Each number is 500 + 40 x the weight over its row's rms, rounded and kept within 0 to 999. Layers, rows and columns count from 0. Numbers have three digits each. The size before them is the row's rms in percent of the matrix's.

# v: layer 4 attention value, 512x512, rms 0.0403, rows 221-255, columns 256-319
# o: layer 4 attention output (transposed), 512x512, rms 0.0354, rows 221-255, columns 256-319
# q: layer 4 attention query, 512x512, rms 0.0517, rows 256-267, columns 256-319
# k: layer 4 attention key, 512x512, rms 0.0459, rows 256-266, columns 256-319
v221 100:484512453421476532551527489538498489522513440559575530555538478515524499593485448500513459592522542544502471509429500461487485461496468555565548478523439535495512500555492591526461514542478441
o221 100:460528525520513442554506528489527495498498568446440471506479537430508530458477523357526488484456535439516519445524527533499500479534546503483478486552521444567537535538524503414528487420509538
v222 096:547486461480469454528463488519497535502581495467497467487528444446526460449480534530557506481491539436466425501561483528578456443484516463483555534521535422524477516530439530460518511461563469
o222 098:496532503521536570457512509493555424522519483525514545494557478446513502447591527416398524571481447536536551492472466486440575481476468552495464488539439499481472515453494475539545427545556483
v223 092:522457588557446525512528501503490511513493486488458485509442497512496493525506534482535434512521561450516518548446526532553500521542528511451490506476559487477492449487511547481460453501549503
o223 088:423552506487488534541514441493620485402499438517556494479515544537484496403559494486498492453503494565535568471504455473469534505546448512534484545434452527485480532509496481543457478494440467
v224 100:464562469366511527506501547524507498520470468542515509497549466547534509561433491514518459497483557482518392450545465481488481597483536478498488495484485540454481486513534477472527535487489547
o224 093:483524515497469476527542450430524540426502532427543461496474495475508509518483562483511494508536442501473545538507467504519508484510513480557434470482580529529478500499451479458467569468491430
v225 104:462441527496472561532494595542527498569627556539541510515489493440498543541524537463574537610530566414594489498594473462460461487507491433519473482474433428437425488498471560446531498522498524
o225 100:569540519456472440523456435427521491510444489478513469522480541517419536467538379532508530502452487567419580445416530556511510498501435565508439517574481521534509449548512421518475487487477519
v226 099:472505516582487504501430531489517614511434496531537455500503516540489465555504507502516504522557556509485454474495487491476444561521558484459452490491533494492510472437518520450506507510468452
o226 095:488516514448539545637500533399505432426496490518510448458452486531487524469500458455595412477484468548515574503474545484494482567552416526527457489504463510519505596557482493494450444507493495
v227 096:618506505434528495521452487494507435525497489550469435552491436518557515540535487491521417540487570458506507480500536491502504469568525554485494525489504489460457498548512599497520508509563523
o227 093:433554455494417530499518492494501451459474498498537603438501609501470487456555522468464491495470512483487532521536441518461458461411503469477536504470438471546510576511460484519508497439457420
v228 097:516534414505481521565500480516487489522492553507553538556541465547514510475410501540450457570527532447516515483568489525479469457452461563468514500521469506523489522419521517509483396539471476
o228 096:549441511501473418575498519498516510506580495409476444469486500480556528517513479473515506504545431536551561506498513532499441533491575513494485470490537505502467573571439414387554430465551503
v229 097:519556601504482524507516517477528551581488478509449454496533470507505504514446525445568573565550504502535515507511518532511546467485507469469485447479465531484517476448488459494506480464559523
o229 098:509514459487529561496533506502504507468447508514474471539450480480481482502530513539541535499464491499485532437507433523482588474542474474533546536506499410549502492553465502556474550511429504
v230 097:530454539529491459464502404480487567510528544465471474526466505476554565500516450489582465458553561555475538471574491506551439485463449472489557511464451460390497480491460566471464606487614467
o230 093:490480483530512547477488503477502449443456471490577509511537493427498541469553568623509545502446482474486466523480465525447510492444450548481469534463457435487483434456513510588484461470461458
v231 089:475517432510512457462463513479497422537514474427491479484501494506579472523576557470415488477509471480477508489486518465449497448554489485539481533524534532487428440522504534469514528495422496
o231 087:501467561532429517525449440522431556437554452511492519474469528553491463449503439521509522497397524580489517457514557488500459458466479528547540539458494434441574553529543472575527517513490489
v232 093:518436496556560477529471481474500539433495522527549592469469551501537400528496542535500575573538548474467514499440528549501482460453538486392480492479514489472551503424457481471491556525501422
o232 092:497479546527499551477553493466467519452499510480460444548530455446461529461500476403496443490488496513518509503473528446485542520567436574545523522457510539492476507455540494512496455471549581
v233 092:464541439475547464459508479473544484468519432466552489453489505547504450490528498474533579431549534483502526553594512450589471475583462522439541524485509579502505462429454473444494476475560484
o233 088:511438467541512565484544565558479531524464501517483536493500508468500554471462455548479484576456430497487492450454444505431527523472512489503528545563481392499467557518475530590468509502522479
v234 092:576434488513477466427418554527499492467546530426483428495471499432512508495512459524471468506435541553530493454528510459472507537522553541565463501537511476556503530554496488467478483506465468
o234 091:475511568524514496497474463460500484454584472468501529518427510510495483465469554433467459529509478509494578486499539487485567490489510485450578553441464456462512478531578525440564457525426514
v235 085:476545471492530527512429521518486539438488506520506556518537477484529416607545469518527513531464528527483527517440505523512482458474504515583494532523434497475420557600480532457436534506513448
o235 085:564551564532547478430564506456434433496485585502500441462485495455502538462518512480440480495506490499538457439475475519561468504531474478482459472502540504573560469448513544534514432512540613
v236 097:439460450583510544474523500514525569449519459582533531498506516516489494519504439509509476541547476499497536487518494484478538549446468611511495501502522475466507531503490503521501473504513444
o236 094:517397496414490499554540458553442518505501497445424428532575502469531470489458499549497579446527518432530498532446468540519485557486532480514446457435518564477475529483472430485463428449531577
v237 096:499607430463473565516537560531513499456519389499544546534464454631499439556491537434519520482483487514538510506461503498475544451554492494508512491486537582486551496517533429494518448498510480
o237 090:450476489556418522511475554492486475535501526456522527488449575485525509572384478418482490560518539483498549486516548521471574603521598499511534525543498500546466519534474526491482550530468565
v238 092:543511551550488482463452511472515506475440508408470421578513458505520419495571513493460489465423524533445545465483504572512512525600556461458446531493569495521443508545485542525512572529504508
o238 090:457485522469508512512485441569491462403567508486487513446487501523515529400427498522516397474519513511513484491542509430546499517479537463456518448508471472462563534496537493503448451464478454
v239 100:545530420428511462488471505480490601510554523488482519514524531504543480513525473522514545482562450570490522564347521534525465475519483484446524494492587475531529531459484496495423536473457517
o239 095:502499527534493567503527537490509518467488507494500468521498480426525527493522570470526490525469512419523573461517473495472479497589558518505443492533463469493524442486477490503486506531532475
v240 087:539482475587538481470480522492479546430467472535517555526513533499506477484461452520496521460572519510515540488487560525534475492475523508485416485517549532380535563476513436494534501523484483
o240 083:529430495442487506513517478486481504451510532415484449519479488472512557569502470542535489468514506516494511504535479512515447507522543486527543535533479482521498564483493518503435477426521555
v241 093:477504513507459499450554430510514446496512577480461554467417528478533465512531513488437513492521483498510530479596541515518510550443587520514528483491562416517503491487482491494524448523466501
o241 091:528416475483562507428467455646549539430500429537486501484570450521482546456495494524547488418446527505435481508462512423506506451584401537511483548535423534487532511479510519519479473506550461
v242 089:457498469542556500445538497485500490496506453515491528530539497549497526485441510496519471524519425485433482536466493520468492519529512498548475487529474557467473434462541537454593568451513438
o242 085:520463526557433481497462524508503611422466531448491419450496527536584495499513486521548439468488544509508446475520474474518468450506531485578509467504498484513580526527495492571382469443515500
v243 087:507435485522507469474521553481495519423469504511481567584540529508496512526430475498522519487474462550510489503413503471462549530474434462516441457485513531456569481505526421508510533519489517
o243 086:472517522488502534495498493470501500558449511490506512453464510503500498518501550459460443494553529459497400535589503500555526487534564475504526460474564538518452513488519536457440531479474524
v244 099:466456522535516488437539513508511489592481398461523468478431450518451524501527478478617511388522470474538496571543528477500520522551482438443526468499569545513535530449581417456507554465579495
o244 095:573508558513552534480453527443501561528436510525474497544486567598501522586484532557496518539551414515497501438508515482478461484478564486524533496529474499540481464489451591505495539584488521
v245 094:522552470440516501468563529487505535480539437476496455573524553573474493497518482467445532488549495494470486507483509502452488524475548572511469515496490529603513507525563441500506504503531568
o245 088:571437443549486539403487514520464504535536554518494518480512487506594462527370553507528544500527522465513503440471440482499555539498536454464499562460577499462495455553474437497501501506431532
v246 095:548474481490533528532450455468518462475547556492451480523529522454452484399413496503494485489452531554481505509531480510528473538511503497487405546519507462501520519450479443551514519512492466
o246 092:588541559542532377468505578515430525507552566497497476513450400507549515511482522526412501564545537479498517549451484494538476512522514475480561497495525533546507489524510521404509449425511553
v247 100:542482541537493491450533488510493495491408541453410444462473482441481466519526520508534488529415545458508504516523523493563512449539527443434487488528496477561511489487455482506479522526481563
o247 101:462564470499497489510515522449444475496499483541509576514478504465479467482554551468472468542477498529485507534517460487474530542504424522486498510491416558489506466483517602501500554542542426
v248 099:499535556538531519513559475498489534534567502514465564504498540572532449534516520471480560565467473458503511495531495505564488531511518503542488522479416495453480435496509512475522484497568508
o248 096:502489462521449454458482508453428447458465448499585420429497496536479525464514524542591449472484514517442453472492462511463457443555480530482499536497526502485512524492472442560457528454527455
v249 093:518512491517449484546464395497488419509483487380515498488481460473539485454543487516540524390494466582490532517532504453443519479520507458475540513505559435506526497540484559543523512489450457
o249 088:430504549494527532499477479489498499493536474512516550470521548465493526454497503538505530560444511425436458519487495522542454487429517586509474435491445506453479480446549507442471490489503532
v250 103:535564570500505478474429415492492489477506523419551451499486470503437468500499518500568510435454502450455528577623492567511545557525469458542461476498496522500514523532505492541553537514612484
o250 100:465512550481534545508505532520589439510480531513520486528482509476520593549499529480440460550614514560529492456489460466444482514509517500517562555504526488527469499505476514467497504384423505
v251 084:444515469506472483492557485526465443569552610447505428488502497510499482516499595486521551457528493439506505500521498480588521523442440483499502438492454515478410486506506424430526513416508489
o251 078:583541518474498471530528461415491503457503490505469555531467514504532509447488532476508548486468495595572521499437497535472488522585512524504492562484519493502474472561436519537465480512526493
v252 083:524473491545507489491506548541493479547420472476473492449473526451460579533588486522524486478464459549487478425496444498425510471558503447451482499520513504497420574567547501557537541491571525
o252 082:453523568580504442490530527411496535527501480557557506564521502598495509563507491486494492508523543466502453544551584514578463502448517485510546497434455551531507425471509473428462543513516538
v253 099:578456441530421481530440500485487518493455582542497532510530553533490489512514498517464541497486526531524517506415513495450474481493478544422461493519586460491529518440476489500472506540462434
o253 099:508509516501557416463501509537469488532569514447510496496516449581483533411520572507494493506525417475488532538492513517563474534457500499492484431472462514470487504503515539470494437516521517
v254 104:531522549444494469530486510488519431477514513447577442500617510563529471522528505487443526500442459493474505561411488537484516511496537498484471500513552534510481444537511388455488568521495522
o254 100:454528520503447544449456460520533497472510482493567436498485485510414485495507558493500502466531481536473541464448475533471503553544503492517508512424534491471559404475547569515545585488440487
v255 092:552474485409528475446444471461481566530524462521491518497515512488493444528563525545537538529515501553468488466387446493570499508421460500429472473525545530490504484452442510476463547499402466
o255 088:494494548492537588510633510526443477481479531472467468523529451424464488474499548498433512480505512443562461495480518438454518473490486556522448482485517544461524438487533523537487479500563535
q256 096:492493550495434453548481425496478514535532500551492438515457529455526562445516505527500511514480498556487512495488492491433458514552499472430622458484563481518558517485421502542533474401486482
k256 114:496490482455485574501466464488416458513489505495531544545495497532497484461491469553487479506480526487463511522516545512557546496491478452431454511481521452533526470473502519549509546420508434
q257 084:508535492489441472511452482508478531545498511468455508481441539484528525447485466493472549561456494539452514491503467457494495467526523511459506462482533513599538567448457525466504524483485554
k257 095:517518451435412493498433476524397529517472514471536529491454477500431502444489449574496457498462503456529504536472565463568483425533460515495477574482501551545507516464506495530490513510463507
q258 105:416482463458469447516512445483450600516520529546498510531392499547473507443486507514429518450517459595515493484448508495432468494512490490505476515479545572546549526478489450507499487467570536
k258 102:506510520543499478469493546448440506488483512501533459504497540528479515457465497564543492483489461539474545460524470528480427494544507505470488508402445508490525445510488512473492485501460470
q259 084:471609478578564521486506462474509502580496473498499518543491518519475515499490521494478467453516531513468466503476469526499530563489474479519490540521538583439554507518575542542486474423529407
k259 094:522527590595574476552525507376454455455503474534471410503510500445535477559545573488572576490505504519479528440544385467426463569496544504515514405480486486483470497499464516557513498508514485
q260 105:481469491457579497415439510463538488539486526476497507481414494504454466528483503453466467456513474479434446433524505485462525508528492538472518492482552543510491550482481496542457496517559580
k260 103:454504468483490494449484516571672516475486513501519477483504509540503516506493495488518511454546539538500564448527495473506488485510519495470506474566438502496472514490469445468510465507484465
q261 105:489507511531478438559442548522482420522538543477589528455455485483573442463505532588481535467548515575432498452517485484482467479532424491529468529497478529454568485502475507520520542491508421
k261 102:513546468473521470468497486461241505481480492531555512525486535512516510462468500561510487519520477524451525523530521516470478521493472514470461513414493494515535441502541519526444476468475450
q262 110:502451534514484475496509500517501573577488447469539537448467555453410496528475503500435433518467460518522542527509540519490495490491579588455515512498534506517447512467491539497520503513540471
k262 113:528491451476484539473475498527444529479526481483443590466572448473513508407372503541487429557508520487551524507500512556508524475454500513529644512449435537456556577570395452430549515546475468
q263 104:533476521544493493542499594472451567525564475480461519403439459451517540479463547509491515562448471517466589484563495537494464438491553486443546450520438476561474522525401524508544479477492528
k263 105:462463483563476513465489448419514530509574468534464573514465480520455490485496467445509500498456487482497523450467457549500533486482515510493488527483527471515514493521420510463481467475549479
q264 097:496532465434473500524439472448487487586496443474488475540491487517460476478450493471448517543498469497463467510479537464512453469552520523473447556470510475549477514427454470554509573525453517
k264 100:469518516557481492444532483467639493500464517542495504484508552494483500518492498411505471532483443525532502512549509487535515549485559469521488460483513508544535486458493517424465485559515521
q265 097:467542545505499505532532551519493519461507520517469499530542492482499586464491408431536495570478538443486524477511458456508555484527515540516478497541489432507508490508542492503483467502471514
k265 099:486511516437491580499500529552617534526535493455427543492546419403469512471514501510493410550430490473545595530458576446563553503476532516475539551528505478450474461495529528517534511479455513
q266 099:486515511445497495485378486516510480521447473520572523490490530522477387487529469494450490545516493511541424462513430461473430529447474387465458473451547530530549561505484482568443508492483540
k266 104:555527406413496487543414484586536543515471509501528524508504518511471541441477451493442515521488526521530399563451632435530495467501484487460439564499518495492515460444498518467533510438493452
q267 079:544517550435549481560482536469529590485446479399421495412438487481467512490491477411455471454458469496560482487447523515481478421544494533484488482521519515532429469470523530429554513469498507